config = dict(
    head_dim=128,
    vocab_size=9508,
    bias='none',
    init_std_o=0.00469,
)
Each number is 500 + 50 x the weight over the matrix's rms, rounded and kept within 0 to 999. Layers, rows and columns count from 0. Numbers have three digits each.

# layer 6 MLP down (transposed), 1728x640, rms 0.0267, rows 1552-1588, columns 256-383
415439535507428471576455494497479516525490507540527423486528448481460560415551522413408461515529464551529422490549504416485524462547556536555400521531542437564551459512491553435489491449558482482465608592498640535446507523470519550481498495437567538584522526569489531527464536430602397473402566600514509639489533449560494450602528440543460452537506473508477504476458500367443449528408
603433505414518513485595504600421456395491452598516497472431574477512504609522478447532591469583502463498531532459593514562500540499563491515479511435456459453397492489503476544520456530424461460381490513522467494423565511425499517477415425547501471534435558431546494518500526423472446431492568545477555490462638456487532512567467524559471465566551581512565506450460478474501456465515
479563408486507413543483503448511541562555441425528605485558534483553474388451527421506468418398568478533478567616485504494506534495427451469514530504585541549453526413445451509508538505521517538501510494536604571565543570599425559499559577512465542468516420511560521490501441538454421485491506552556481540579559562528454401490444503501581456448468578549470510494562506446545531455512
421518584495488510526586494420625443538493550425490521483462482436463546525510555350430539569434440481501442505506524430503539510584461459467443566381509514510509466559540472488521446514532574563608485517463476449511425497561598405502550542557452464479424575492555453472389436390586464463557472459482501462265533487535460525492434433504489524543487488515497560458581517534461415449543
470499598511468470440518596454495546507521468497502512495548575414470393532542437345562497531497478477488435532524511496446512524496490510424545572573439592496503523609525495439475545539530509533473484523473549481591401541583503472503592386473537549530563576499496573472511548579472645506572489423470462477583505401496471700479534476486433577543499388521519476474452546551480557503464
544507535462548488463483464553570570381555453474517515455483611508486582463498541490484544484493549550460493548554468464480413533526416513490493407474492529567481567558467493536445527511516517455532454484591515537458508467540449496509522549510567490409464404502430554548554552487571539496454443409532498490419498440437493491487529451500523576427434430497508589487486502564481540571524
447427439508472363484539399477544495443468465464457640454502489569590485546520477473404589513496527432507483583502516426608570500465539567519452482491555451449479521469448485516523429406501519464434498516488546546527540509538424526423485460516491507531540447524532442532463481610471480513483574549481513509691490525454414525516575533444470481483462462478538563479511473469505544537392
514496594504478528546452577554514545494467555522543437506537496457494494536386526550488477482517454524548600509444458561498522598489460458455484489428466528503428461469504430529537411489525507465594471469532476469473517516553509452530616536492540394477567481472436482459490528546504524526440561533463575469656438506529465446595570516492477467503507421463493511554502475517550503473447
515595536551466555554511437611506470570579539545429415458522578544526547488431496495447429566545423517539491516546484484433445600531546501553414439593549493680470527474523485463535508515547553546581428450494475418574487492536476589461421552478516387497495549415510578441524508547597446554443583532459445464463490545537499399421546520448434494463661471445510502538481546492510496538417
527390549482492482456483447565478503415495447419496525450609512530554374534498485494525429448449540543548577487511583510501520484431464406494599527462506526522511566550491438486502476451442471468460402556518539529474564481452559519468454512482509493543389503405393458485526574436525418488474502494536508513567499471525501433554502496552523525502494524536577507452432522607535423493486
561558538484418546522574545564541423453463518499565477465469414515493487449499509430564444527488460446536438506474541531473489500516531395463628487447516536554456594527533405500505449437415487507559461483540589490435549466442554506511529466547521502522423519463508527484428461487485482434471560400575509469506542526497582572542487490552491456547485441494474560550452515484460536503493
375518520469501474434505490453434542583452461461543462477491451457448446460580571456582458452485488490495467442528609463488514508494425605518475454512482521532473521487476533550520547638466635431445515472515511571534448591423523503583549523467485595400404480512430530480507467483509607464490467561453432502476463460529547475527485538539469486489490480471571537584469495513575458496615
539549578542537530538518559467573572421517410498543439429419550459564539398463470414574466493481534426493480540535458534498546584455500495519534464477564604561592554513505435421448461503501553453561448501485573475441520510454533553445483531517374458501435462508481472488557504561497478477484518434516632494507488554491403577393564506510552492496507522490514428465559524445565521528526
474425638453504506488471496557517514451447553541515483513480462522492560398494564392448449515527525471475499610551468546507450497479420469466490465614492484445519511514453517509502481463437410459470514427603518462506481511417481477470482554531612630516581518488497556487558474356575499526527570550518454495381556494562454455496479480418612526468462493540461595574512512458535475563506
496529531449468503488506483489478440502552532474430474519472454431526601437507442401441465480518541438499499458476555485478444561475537567481509498469519502550481536464539514482549430528494469535477473496549560493501480502504559591476454494560501577450404458501492539461417453474469496512538499498519495587544466547522544481501469496490497552527555450619438460557559564508511490507516
490549494476499606564504476518590538490562548513537509508603498554533497496485513563536533497513509464456488507447596469464469571574478418482514433511587581454523432491539484530452499490513492530462580462486564428505548468472418526500406492410551501507495430486479550485531622572477472504481547550403528472527493553489427529474557526464425370569441604538553446518438578489577500549465
517485469575505442541448467492447491510437495499502520604500475525449478533510513537448473499421461508569433428472487483546557570458579496463467552527553445479570489505534527461487472529458478465564446483441502496410465484484535477604569619573506513505513498532518519561524455504625483479481476468434524580587604577549458553536438413548486476511559438536450505625476551512624469477640
482542537477475510526581483457449484516547542602536495412511574558450569475430541518462462442494517526526582482528384523456498442481458555524463455562502405539500444470506517511516504499549569436478468517486439498518538563460464482510583612473477507511574531508484565396464546486443532493466462510468490516445484552504517451524454449525511516539499527498556561499431490443394531600522
511494471437547536545497487533474536484559536536596465480513537437527609430372546407519411565524485456493479486487482532506445544544505498513481456443556581477530557479501524465567381435550473595533540522543558450468485486528555551462457503480480512493468563520466459462529512484421486508505576445504582459466563484533581501563464558481578476441516472548510494457523555463522507448522
440548522456492469554507559542493469481479470511507517480484572508527417518501532514468459487462511482465545448491519405446542493486469463441461533505409529496554535533523501477501546530489480472503554515505495451559439469458519411480590433550462567510426545454522548530469514429493486571489390584471547490412540502579450567553473532521431514493440519485536536497577477440468560465560
546513512421529473554468469502558491490427568558448489527414409543491553526464454431513513493519504490532513531538508556511484501494510540544604500398510547534518528494465446460427463523442494594514521453526488586572428551500519532403470615546465630479495505525568468466423479382554474510473480558568535589385446462564476491381552560584558424511516568571526558395495600457459463487477
542478524514399455583397485580515500457530486501523412525570485524544470510570440412426576437484558471586514519538496449472381495561552504574440529445605395446485549607564463510496449525494486582519475512483495448555512484445498505508424445471544539487486459545490543612528617494521596449508544495482502451652504587479543555387521444610475472430489491481540554535454570454527439525454
531490465501518460534507536544498481513494554447537462476491524456467524505474535550402509485479483493479471515468410506489536416537541504493442496545503442422550471472442358556549490575509507535496480493534574474513427599545484528533524500562515481499525443549550469534434469507527409551501591514463609494568451530540574439506557470585387458489572500453313527505455591470562525499394
462420408625524429456421471384490544546483592483469583495525537598399445537477501489407558527528397500534521445454464480452492462522439515523590525537485470431415532454476517546537510516549602508457471480528526582458572532461488589533513442434492606431397468570520500537504490505484478513535490556481558436524489490577499556459526582540574583447548526599464532480519388530578535434444
481507462461540432550430460522411618491528475444597506548505506531491510484465504556510461509531495600432524554485435506557475571513477521479560495498556541460462517541511511555492380486470508522557509502444553495538536434428543516414444432433487522520429450520526515469474407564496466498500434518480439439521565547443494603429555463536509567471540549489495410416520553525497569432412
556465474531442444487484488532524436492508516555479522528475533533507513531462503552597528504512539530441602477510367528519561475440436527450498569510470450527582484547501483502464434547558550441552512482570521574431547510545493594574477539482507438507557475610491496574469420538504601475464577446545497442483538442490481563436454503553479437491547459454477579533467560457508511512516
488462461481400502437479548442535485628513598499513439465479494536562525506541601439496511605481454463479488493495472414485495473493501421456474509473452520533530515559437510409487527382534520476492540504591496454490580430518538557488456566439515552550542549429502515555535509573517479449487476513482457535562566530539445497577482437455429465476476530474521560490443437476498577561571
454460531409516557539613412487488514552435513547543498490527539504490479545461542561461513560457450607452519566453451450497600458533468365532533486553471534481558566572498458478479528549477532501544483546479511459461497437530570493458525416547564359496554537589513470629481456496437519604461453487485453486568550566411553465513525532496570558467432497469459459475505478553498514507503
440510487510565494526555498452458521453451594612498552453466456466417407440485531497532484515523508480542541427423556438440438486471502515491464405447488464508604489448527471499588470469546458499428425570562452541532516496537430495540617428517511486485480467455564485523503553566515440514504501455450395549535443419582467484471501455521532565516466433500505470545472521485514582473437
510428486547466554537452569483528514529461575406498533534551520509451517466448528451592434390462525488495631455502517498518582528464499529481432536579368561557488460422489552569530484421507470491502502534543489404553528471507479529553406417486455423458544389569370487427505460486482512497558511596419506499610546378462478480447431516477546573423427600475541457594547471455457506432570
444477554439505463447470414499434461507482417505559522504412547406565471427520416405561461499517526469625562424516553489482436553515518481563569449442499433486556534445482566489479469552465520480486541439507533549517516585464549569578642479461559511457509548394576495538434518536473412550463521522451460497596489518508518515503469543474562448589463536495514477447409468412529580414459
512559416429462515429488541456639537516464506436483534521488504470515567442579487404507446501481520423435484510564503565490486567593406524557527522443410570485467439470589528455498500507526582505494466487527432506512535513517539538471442506539495486482525453463559426490458517494434478426551466421531569468512471461473459464440568521465523518483549525571540486418524556428533462567550
474441439484440486538616486495527568409469488564513513509478585439495492534458493499549475490503492550460486481512488478543557485527515466496542523467493524401436420552482471478494503467464497503531517407457402478495522453498535387457548555511486580425523596512487524501529520571517566588482524523485578525630510559437570485440570528479578483482477448492518573512541575471507470540547
399565470499520537484485485494478492524486482437473435451584546564505464497439546582535439482421522537387486554480557500419577455465449537564519466454529523571545499523539527529434488453542577475492612530602461508501485506444509498493489503459458539496500480522602462402537546612450502483507587517461580565548489430491538534469451608458481526395545464489477563496570498520458385474562
496501481433449447473413497486513499522505536450512465527582485582557493432502485496427557498488455493487531545383408483480496435499511520488463465468513396469554482522451452564574579446477545476529414491502468561463509517523467644407611471530453448484532543488523492474550477510478539507487503480441466538447462513524550498516480484472506492508492438491512521516493519468502510430449
492521598441492445443491557451554527541520537469514507492409482547512462491485523524543439419580513502486600468536436478419400433511447570499479575509578589481484490460489519443443583499486518544518469488459508479447484457496516523454404512456393574487431493568505430450518552590505472538432508527448494518591419551508413504429529593502579456521475430499492430467508533522602504480482
576522446498508525446511558481497544433564508451534488470478625507497500509502456450542478435521494448443439467401522522473532517512468532469532511490480592410482537506460490462499489492537518400509439543595515479458495483557484573534527500428496575584421472557534426482533482613447492543574475478584534545562494464440464439510516513527512455485456534468524526393429468448461533502510
# layer 6 MLP gate, 1728x640, rms 0.0323, rows 1553-1588, columns 256-383
547539398465494596521537457486472485531412492506433533479477467532420551462552491538438565572498465589518401489491484581532488502601511458495509519458486403488539454441526602471474467441478485510424489480531457495420547471485539503493602579512438468475617480580457516395481465494512527462456529582414490598481540494527454544515470468518547538408504519436488538459468610443477434459451
460549520558457530502469489466570584483481472481591537466512568458523530430500532541485547456430475541501449469443698482630481539488554528423448570567599539574520507529649418510540569522557449618499506516504528438520504575558459526371482498452429422591480545404361429481439511538468390466475455584386486475520544532546632548520527441499495446475500438484582451517494431484485523497481
599509557560516441514409474464514566475515478575429571449523505496446486537438481557536538411396499654441533455472534488530534494506454451482481548513573492586504487477527435452506502506447465543474421525541482463546528454539584524544485627470603480596493484586467523541485442589485552479428585477406393521513476491487576487561537486529496446527390505465528467552501596430476546532485
505426502498525504533449535567505540498494499527424494524485468468478532477442570541493515512558509461475493473484452571449578591501551490413562537575587455566580544480441485516482516453474515550475511537426484519507427514432520524490488424557529555540527544530492566449517490449506470493429504441516545522548527382545510470458469559525459540494513512483503534472492483473506449440553
450613524513506557579502518547502510418518585523412411499480522522466540566448477593489483520475455605550518485506502362345516441514441514457480401443472532478570463555524444519443573499486525461478421557582524486465506401510433380504497632482552472543514492550507481454568513473562433486466494421469513453364470472447572458519481570507451406566488409503510538515396617479482602506479
542507376456526582426504479401437402523468506599564518448572561582540477465569588575555490553537483511512525561487579587569490514452534471520590518572563557501540487469470507472471541556533607472563541504548481509451542547528426513504498462598406499482552504511537508499534549513589495398508490495497609457446521558541441506509458536517427509590455452514457527532520434416493544457566
423526473503471533487590531490545483511494500448426482539365471401432520451580498476424441533543524426477474553518456536457462450506536564508482517537576537469448513567475589481491527537540535499568520473505543515440521413397452512472529552486454523515480457543537493468468539495540484519488443496462484400498472471535470582462488540320535611447575568510557490428470419590494467535596
457546448506537432505588466559401534579480583496533447470416514512507584525439474674514462528526456452457481466423618475522528470494435352467511415539576435516621469490577565576451480537564531436579481497484510472519462412506451564516527519452576468512387629527499507508455553484485467477491441462441396484452499384532524504509462547449538502530404501541460578482494446413464580523475
607472472541520417475527451545469511527456480509473440530560493454443516430554413528504517459408539604448498431482567459493498504446581543544570491498453532462572515438461462597550448576501558466495487504435434536548524551528449517502559521464568494538473523409480534530392475452406536511469493448460412494434422545494503433527463510413573500454553499440520545420528529621513556504496
564491582543539485487544528513525550428423512530552554460524511458485529463511473434525588551550506517433545502556527562566552450490446448538377493470533530491530478502541503557441501555528510537478489614439545475583527469505503467470428608503499526509481442479463466417448435546537530418519527540489515519566487571502492404550462555506453543533513573550443539499535466482507557477511
428474445443451544616489537429540484384486494446517495456551516539455477578536482551527451503486533442545403431469550457474522540500463442556544513508547497506528468491445436432500481490493511480486524477429537499436473495559431453433472463554449601544545436539536435509489577473508444399572557533460548526475515621464479532467566479429457534476567551485477504473511577538484451526559
508464426481492451557471422488437467509461521491428485457492506486450596499397470546516409462606502596488494485435506609596584560466461477444472541575464515524507518452460529550515537524539458561530628477479578507429467465601407477374543428511461521475387399523511453484474545434476441470382419483522519487398469584446513498511538498436493520508478549501551390552499472479438472470536
490524517529632484482421510472614493397490449541450521543450545516480443489508433508534457419432498525480500418431471460487556440460520398484470477477505505571486466530483484502462601507590571600449443553518460503561574491504514525571486538435521476555510516437465422530453492472402505544519419548475469452469405532496585518568564573560483525445475574558511539374402527542547546539573
455461523500463478460486436413482459477516485434482441488466539518526452481517498527590474503506512504475543451523415493504432525445547516453530549486517486505533508511498464589505467407486495489444416566524466526500460502587537497522562480514520505430415560543527471481446539524536496537426551502463524439486488415470519504474474430488542536487493537459455508515542532563600543491465
476542457459532431481481505543476543419430526538510537505592555463527506463523507513460487542552443588469460517510530515523453474493562455522439387474485508431532516465496528462530497470455514511506560498454470494501571482480528467480491439483523506523510498526363514508565514460483494469557538471525466509485498533601531515529533497442510489463452464473429410506438535421508463446525
480493545458463423489532429508523470598510571480513447510491454543495439507524468492571513517447527588471525467542497472465462493439425514551459554484474515553500554556519504492514508489533499568502488538586431565573532538450507362592452558426513500478430543443513479469536536536415553548550458499483487495432526508457600608493485515499471556467473461520469503600501425497515434508596
492520464546473537531473509528508510485546526513448555467493527422512580479430492515514558445473521518489612503495467417485524490488496530497534562544451455515567492461575490467581442572481476490496575489520479443477583498530481454522563544477476418532510555572476517440522456495481517497490401565395496481480472538504484495496384495498532514555498462496489496500499503501524473548480
520451564444488542571529534470491527607516520500607568521481493520543509438596419478504509479432528517472504404461461489482540511527553456537520471497374516478485469487522485509607524519447459457479496527559566433507498562476496538506488439501475560500518475525465473577509571532448543522527444519566497559514529440489474530502533501514525499548480434523483550576505462507481462455488
497621510487483489451475489445512532469543484569532438509510488532544479513532496570599494530452484512486529516456558465503592479507438430554547536537448542474606501482449518510414522514457401580462442487473512547542451463386438482499534404527468467478535525531478466564614453484407451532494421450512439473509528530459534495520458488594452559560442585511556587478523480449399553495546
506433455436467521557406525485466504539547450581526444498541496489565472477522508559584535481432518626452484512471519445535561524500441418475483531500538520456522457517531454462550523505540508469541548533471475466488439479423567528552507513541529381459479434582449487500491533508496481524448452497435467452480531499506588477561481445412442564525509442490501431495442376545475562546487
497557381464517407476438595433514535509507525585515463593466501459455511548508478637437485475485380474482563544442548504435499481585505444618517396545609462420538516445504579545501528599441580487457470536561548473382443500550508531447566478474455397434434563471450589370443464398432424445427488565512482501445623536599463423428523503443534509528554452485560467471402492480449646452474
496543452524486495532438544582548486529458471474430498454455507521507553494525557505544500604572430463504545466462490458531477577550475524555423534464579468532566549540443504462538397463484544442515524596530523510461482543578421503470481547574493551416502522537437452480468519521435538508475494573510495480484410524487423522506529456512554574470482428508526500532492446588499495499455
432460561457534524549494467437434491516478497456451477496512520578535413522543453512525607447608454456531545514578461418431468460485588505483479507480566430561438569421498577516484516497502527539468531524527483552422640463453450541475507521513445536437426525529480528452544519519495565519491485577442419527481510526596490488425451494428518446492520542598430538503528429595538534491509
441548544550424561542510538574487472544538414438562523465523456552613527528634440460573512481559427631561519567494508453453511500483408500455546454544420423552533498403474443573461545573520491570534385544586528448501491525570491482468588551530428452467432479486481542467504473451473506494427540516490557568487643425446437469577390470544511400491518580519539570510534546454512472518419
483470526478512572556549479502564431525573516577522505408523526526448537561457504559494490583479499497619401410454501518567464607508472537561447493468421490558524494501440456536418518483510554430549556433512461482472507513549517460461568489444458582494431545450459610531529447430519519463586407432598555504518514490423614482501485517540437484526389416515454457432412585499523395541560
506502536487446438404479504454483458441567492455468443364569565611499523503541439470485515574506526599551525468438512529429546526496426462477530552468423497481550435476486471521467580388453455512535493457430561463489492492366403429637593472570523485465512527547473602615511513495442467519503555527481511490431536491521493502423510510493438405453439519524564622478525514558408551500500
431504456507512433535498568488611400475539454428492482507574526586446472453577407477465557509549605464576522471494542558527449530356541519502469471499538575402450468454575569467433467515459449532513604473508493458486491554501433599462476525558463465452435500524468459545554486541526539497543559540457560535507500534454379533434600499441425530506580528445463553472412491487494421484462
448531575519488489478524480512552554536462430502470594517487513462479493591599552457545457526475450478475463466565516493482552475568512520499563463501506523503490465473480462542585509553590412500528466580476545498478581496476517473453423432505557531473550476476487560580514468421493575441532485425431515520511569495452527568528504529465474568509547497570495474479598453505533531479479
506448530401494526550456443484470452514494577458481523414519565564568561527480553481540489538527432548479447487555510553420550521388458568376365554542471518555500438455559510516612472421475465546498434526537474541499515437541418505531569500482498424566440571500415440526510482503617482504546571536436521518520433490464588497465469371511511578539442499509486439537501501529529512501509
457485535521565468547475639430460476546430476553412511468573525447596543462548508555480401553581389472556571511464580463580434442556521563466476423506498411476502523576477489522474522550501443548542499570491550521445564502394511486554513503626563396422556546549541472503446541491551465458409463441469556551476547461511481558469452532492542531483528450547506549521511556433558422461556
515536484506594520462487529550488583485449538462498550553482493555503447486506586550449526521519434490537415469479453515470578458597484493530523409516463477534515512500454516541538504438516562453374461442477528469463462431581538529497535461538532542431543532448473449495420505531416557548506497470525419544488543477511466535468467578522604455459499502509533571513526519475507559429517
473450505476471526527428444436451535440516512483581525526498498541464482471481526515561498615552456467471537426557495512441567505529521560490515514532507422508461427415493478489517453482500544569505507416505470508525540389413471489559441476520471531565446568460535525510507488443407354547506453429564486517509630538524500487389507536584512518507534506434470512473495591477454502510538
481497520544593556533437496518493473488459620616466538473534532451598544539531535497493527445505431518490562356558450453466527540513558484478465472428489522445584522510466497399499585576501578436479433463468409536446488634483466422601515453563498510595522438443486514528573503516535485526489538576392347386517534522512504588539545441422533390547433430541489559421494512431552485589452
451453508491535477605522472519443419464398545465423499444487557612518516508456483541560452502496496574499549399541508494510499463511426556402533467513486552509513394532437496552528586493559527405589441498436536504501556457452484439577520513513405481473506556523494454472453478510577532469505468545445498465458508455540524489487495522560484507444462484539514530460520534528541510451620
422464557496544469473539431461497532567569557572479551449564431429517496622555529521448548499449526544504552499560466493494542426610544513512587476527544603480427505525516552493487632646478558419511542473538515491471491438569558474509457585468383467515559464498530545394498555480587474603524483387496509561500586590484434502493505544545426512479502403537435526487470477453393536479552
413520505409446489539540481566556454511487540497470530367514567590476451431572462596495524513538476518538514601537440432473514468476543525490538539565436483559585521533485443490568471478564452528536538582480531486484473454459498452539523470537521430474452640539487569488545492473450503482423461516400566510507492476514548498529495483467548496446487520488470525517563543514536491543430
# layer 6 MLP up, 1728x640, rms 0.0306, rows 1553-1588, columns 256-383
421632481553487488516476561597389476473526491473560495507528461563532507508423481485512503474489375489463458511509596580504487443400458518483479457525387518614448509452504515456538486393523438444472486582451510520537398525481514550504581542536534530430414437607429580568571545601533507497509472457393452476476579485595504505531488560480443479466450470551529563536480496507542496431602
463520586517603517390463487502492407537506464494512455580524535562502542435536495460517591495455570448477476405496573569457527484474493492463544522553489494571555396554434511419584485542400449469517539512502570519586405580463472509531513452506427532463531474436510457458463511511447536501525537432458432452478539474547478575478418504534524447512499433502523518421511503518434525414495
507532459516590458523491545496527509534449482574479581506450541448508503554541515406530404468479429499432504556512528558570502458477407521523495451561491474490539538523456462501505544463619476505457529503637565473569522585474439567506454491512569522540408558417473520490487499506509451502471550492526546465460460391338455464477517491566486464563545469438587582399419522509532616461565
448565608446480427498497528495600525434413470499523503563539497445566445590480526569494561576599491523418549504502517576499505583493483456538492465551568479509564513495538522492581512515536504563495497494486556465399424481488481552475474410605506462586481429500454486503497566520495447544474519484489474506486455493484415552384479540500483563459570596519537476562525493483549473556475
587425586509501464526465503503519465465501461507519548479572460494590538497553575514570514508483565451415430528500494537550432559501490460545491458499478557542466451585513418503542453508438442498608569496472607460463400549494478600490525475448479582469549508457506529523439560506473534561581461488446478491532592508517491547497505429475538641482562495552515375495565469604592538564505
518518439498422538430506420566640518462492618557644586475501596493624577373583509407516546511558410439482471559462503424507529540549546568448572381529491470452488476462483524480465517650464544484536506401546609557578490542551448539425455486488460448461475447551509565516548583564494547499519490479536422465520506531568434533647469494443477448496421566558468534433503441380594490467499
487511528632525456519531491452556550545496438505496518515491413480468555466555490513470613488472470510411544514505455449516483501584521462539470570473550479451492498590604438494450550455523480428493540470563496520486518554409544491398480497368529478399535554566516442545494473492422517464462471476417550484531484530462576581394439529534549551514520481522413542498479465487432501511448
498513470542558578581578500474520499385539483523437434483524454433515465468604420443480511554550489594498476452621456468508548440481512570462526478553448511550481570447456392489498476525484465485526492445574390557475449565533537525417496469403406395498544445557525538460603529500422501465500500572481466379509396590424470317552505513535495480503541444510550409429463505461598473472562
567561554395527430448525570506593499490534489481517441424489424489439477450521494443621495448523555474491495558492534548551478508445487490548563513484498411592553508492423497442465516533593564532514473495487478491533451564615492516522522556574546634530484455447519511543378461485497455566447513474444430505471490549549487408493403535466493544499511575444593455445464515564479427542527
520421495532593542559481491488420498454527493450457556530618492517498495532535456540461490469424521482431557468472496546493544492432511435494479471471483515492542529526555464586553494498506448530427474431515406494552482517514495549489525476489592444472474475561510568568502545495535537433526502592456490517424456482556532433491458435508541484512519433478497520525436476521495522537427
463544553447512478429528420456552597519582557510540540497511479458500460458557524491428517524495565475495517512496497533517463596404403446526520522554489541493420528594502417483456557531513481471516410533514517473487477568497493518508524491492551375408424530526490412497470393431596549516507465365433479479456506500470586461453486521564456559473445484476564510543481538445545430409528
525522440432442565453517583546542542465483464416551489517423540543470532492595483504552496535462477532416540490395514545524513436539509463522589422580529485487551475527451512449438412491521482500460502450559496618506566580446475444506485510481470425550607522508594531480477487567521472494535536588508430539452544492524430455505506622509511510479515474517592457490555415582487498498497
570454551536474441462535478445466569513518539420509494495536458520383489585562552472461434446486531490504443433519532386407466546532490472460364478419490493575431528534525440552537484515516596494535538458382581458482408523474435453432532493470527497475430532415547519382464553480526512500525491476473461480555484524442557608447451535525475521470486444535510451446573520545537411492474
557453547555531528460541504586529544444416492450489518545532611461552395535474580547539482535538442535446472483507516504521537498527472478475579440603424468593496423507518538462471567437485527506397473502542477516537487458472538504548534486507504559544472519487468576482472492483507483526451421578556486483485507438577502501501420539505519491463580536403473429479518489525569592460614
448546511547487595559559416437589538463496520527548497480533486588538503551519446551457468421441414452472450477469594530489526540439543419463520477587478465565527482600552505565445587454501518488513510510396539570456508503438490540422528466399592493523581496447495508533517475507522475443458549515515374413470514496551579393429525496551526462541543530500442515598532397524450466571462
462525566456496467546559481510533533495517418481581501525571514377453549499602455491529493471458512439514574539554474542476503422451526510435533491515474592478554466472480525396515464514303575490563597506494536417560452456514437530547480547485480502529590542472505480428522506497520507508640484553467459513464458559472440510546491523504483416498553503513530519492541526527469499504491
432523490551494579480455560441492499478517505466579444437412489535481460469550539493509490521562485468498610430478514414433511575394511533490493461419455533521470530509465457430433478538546462465416521499484451554536504535528531416428438515554506490552437528427433570517512433523515537502486473530552419552521584514495538464427532471525493462558437526532452489452507498425567519560468
460487481515491496538481538480430515516453552545434472437594520438521412594474496562455491458543541472501414510526524484476457496527450572463441581463537504527529560431550485465512554491450486498502429524469493330480560514531544538513508446588506430547622477494560477547447562458458412505525463491531421465502470423606499515452533522531493494551481407534476520431505523538466476477558
536521487566522489608463463420457435448540504454498492591474576486517532424401485527563496420447466520540488554546637514496465449462524552512428480474439576438407487589479435569501455505464560453443580509562426470477467502548495438519528542476427492453521479487480503477546599462477498419505547597473486454461468441574481546513525456500551527487557502491445513534501521592525463469561
587531487507454481543455611542524504496552483459509462576546500439585506542496483424578498465479497500469488573517514498521497492521507576544545529420495457476536586472501520512474540546571496578494571517472492462529504417459554560450463521496507470445537469569486534512477479511438490477503522405521548458546461577575547465484500470460472503596556460467433470497505371483442578420596
613531555472592381448455499562416513510527385582501605459518529478519605463464517547482473497554413590449473407546501480559511502552415569568511444510508547553470392416395454500446472463496522491489550475502468493520458445486557437539429517493498463447521452490457465553549429459387517483466485541472399529484484636509554411536487560540491382525480581583489481467527425497442432561428
539460461437512435459498525594403374495482525528523533574516444466500524443483462533588488489400514452557530521485550550427621390539487483484554359536477540572546589426507536409594473620552513575553516551533542568477469549518367435470575533525535405522438517523440593469471475519458443578533556566432547501494531404538562504471469508542522554505531549592489525518552504444523563480466
468515485408616603440494514442480517457510445520592516374499506436555488478515477478560476576469510434456506559501535552558589503491488522401440541505415441506550484459477526511487443487470440463508510485452487454459416466524579541521508494500512530509487522500555586538479468450530568504527475476463480493432558442481545571457534523522491531561489456486522573534461450494434535568498
503512546546474471504493510502555509464497585535538496458446528489495539533531523503588496541441552480584455391514559572546532457536496551503501565556550465547654471525426452476452441485578553539516541552511492487524537508417461494520471502474495478428501560480496497470425473526541485496442497491446483432518459533503548496513567531391507531512490595519495572529472421496502483477433
552465385482525440357502500496475561469423498489412526494516544452443450512483463530429443510552520449553528538480445533564508460487430470540488506573530462518524487578461543462463466517490587452441527479426449507538444471506615502455417488469485478551592499464480447542403506497468501492567515531498471454527503499544514511510463461569429592515570506499465512458484463528445444458473
453505504524466600431368569481495537509518485433515554380425629530430494397491572445582468569489557527489514485454472478504502442547433555547550513499502452588567470493525527474494430482529431493537498528501557471572550526515532447574475454532340531471512608517494536487495504542469435526501502432424575516460519577473519514501523526422519514497478512469516532521533426513541465410479
578516555480521475502448519528587472487524459433619563558505500481517512501572430506465528472473551508567495493554419542564459502472504481489473466543527497525434477422515481447450433523513453463424508529458414492579515428522602513461452477459423464423482526450622473474593484527530514491496529601538533548518470472558551508544460531514451438527497465527431497495440497384560565412534
539416507555537543479468530457505457496539467519498539564524534593501443426429573474440471614494559478450519554520463534576447501475497458483529514484532481469466530527546471494567522573473501378489537533531505538448546517506552451462450501511514532476541475499574557479506492436504522531525524508542521534469497498519507568509404516538509558525656573497473498470532428452531453438491
569499494440504486561333586473516622564426422504442476460557516460458511573581539497464507439430568530421431446462542485530527562490489510479495525475512494437483552444555450529551527486485500517400501460599542483485515406443537567511480534439489500415471535435513528590429533499431449509448517561503425479506585479491514555495538516471569506633478487525509478420398431555543444489462
548448544513481556534520553502567432530529587473473466513520513532488538643513530470571544434399527478483455481558485488509554421503415501481468542511414513577531521494533489478529533439566466468456514544417488388530501476477499477459428481553415462584444499498546409447513505458527550511483481590527462514457555571442400481540475573564523507529490527466494462492515579540528423424437
472536498510419501471489535455443570564432531470534524515516586486509410512503475523461480476452500535578488531429470443476497470589578542491460463566511419481432551433493496505478473476439578536417469492553488474533501547489517516578521478455493490448478514506424576486444507487429460428490550622521439410542540402520475477550489468476554506493433489547530470513544562509559482521550
461468535504505446516432528462468556530525531525497453592553549445481491463545466506537504548502525452515562505549447577518414440462474487480577463486559547497501521386553527539504485465537445486550487473481415457509562603474484609534533460469459544395498453551535466451502515429536446624474482548436508509504436492572495457456462499505421577482543443488472523482460575469550556480523
547476571493532395533564512472564528470551530559460451434559478463516531510554576478448453510460601512507531399560477429584501501505400624621382558535477478503560527508498601451554476508606490456510585511451403529521516390568498599570432441543603444504554511492444397508587497514645481524507466495474485515534498511403416473520577439505539476555459583439442466538465541515556421463446
441544513517454408429464444381532486501506529465499558583518557565486486504593526480522493431422466509549490468378487519464536453470578445454486446501532458515496486473466495502477540395488515501460530521526434426445444520500482454571461532500506389535569558447510455470490460502461545509454502476440499468457486563462521443562440422486489557483530445531532548515433512489419494520507
485493473506409465571409475490507480501511489460542489499522509450468442420439488524522397494552525380498490603504556515490432536496469436555482478490542478556522500563500494571552458487580574498461481522470569414496468464490617529503469443449557464442506501475486403477486522481501512500545515561566553572469540493490491461440486535398506447489432423452567545489481480513527515511506
598428453460489491447502469496422531552470611601498548477541494402506456485497608440506551407422541493587443523550552441548424524621515487554426431479502423556459467411498505402494531498513425509453481491487513558489524550501543567463582468494419488486565525446510544593497478534416512543541399465451519448505452520540490465510469519522469463454418465512537540514529493504523500478504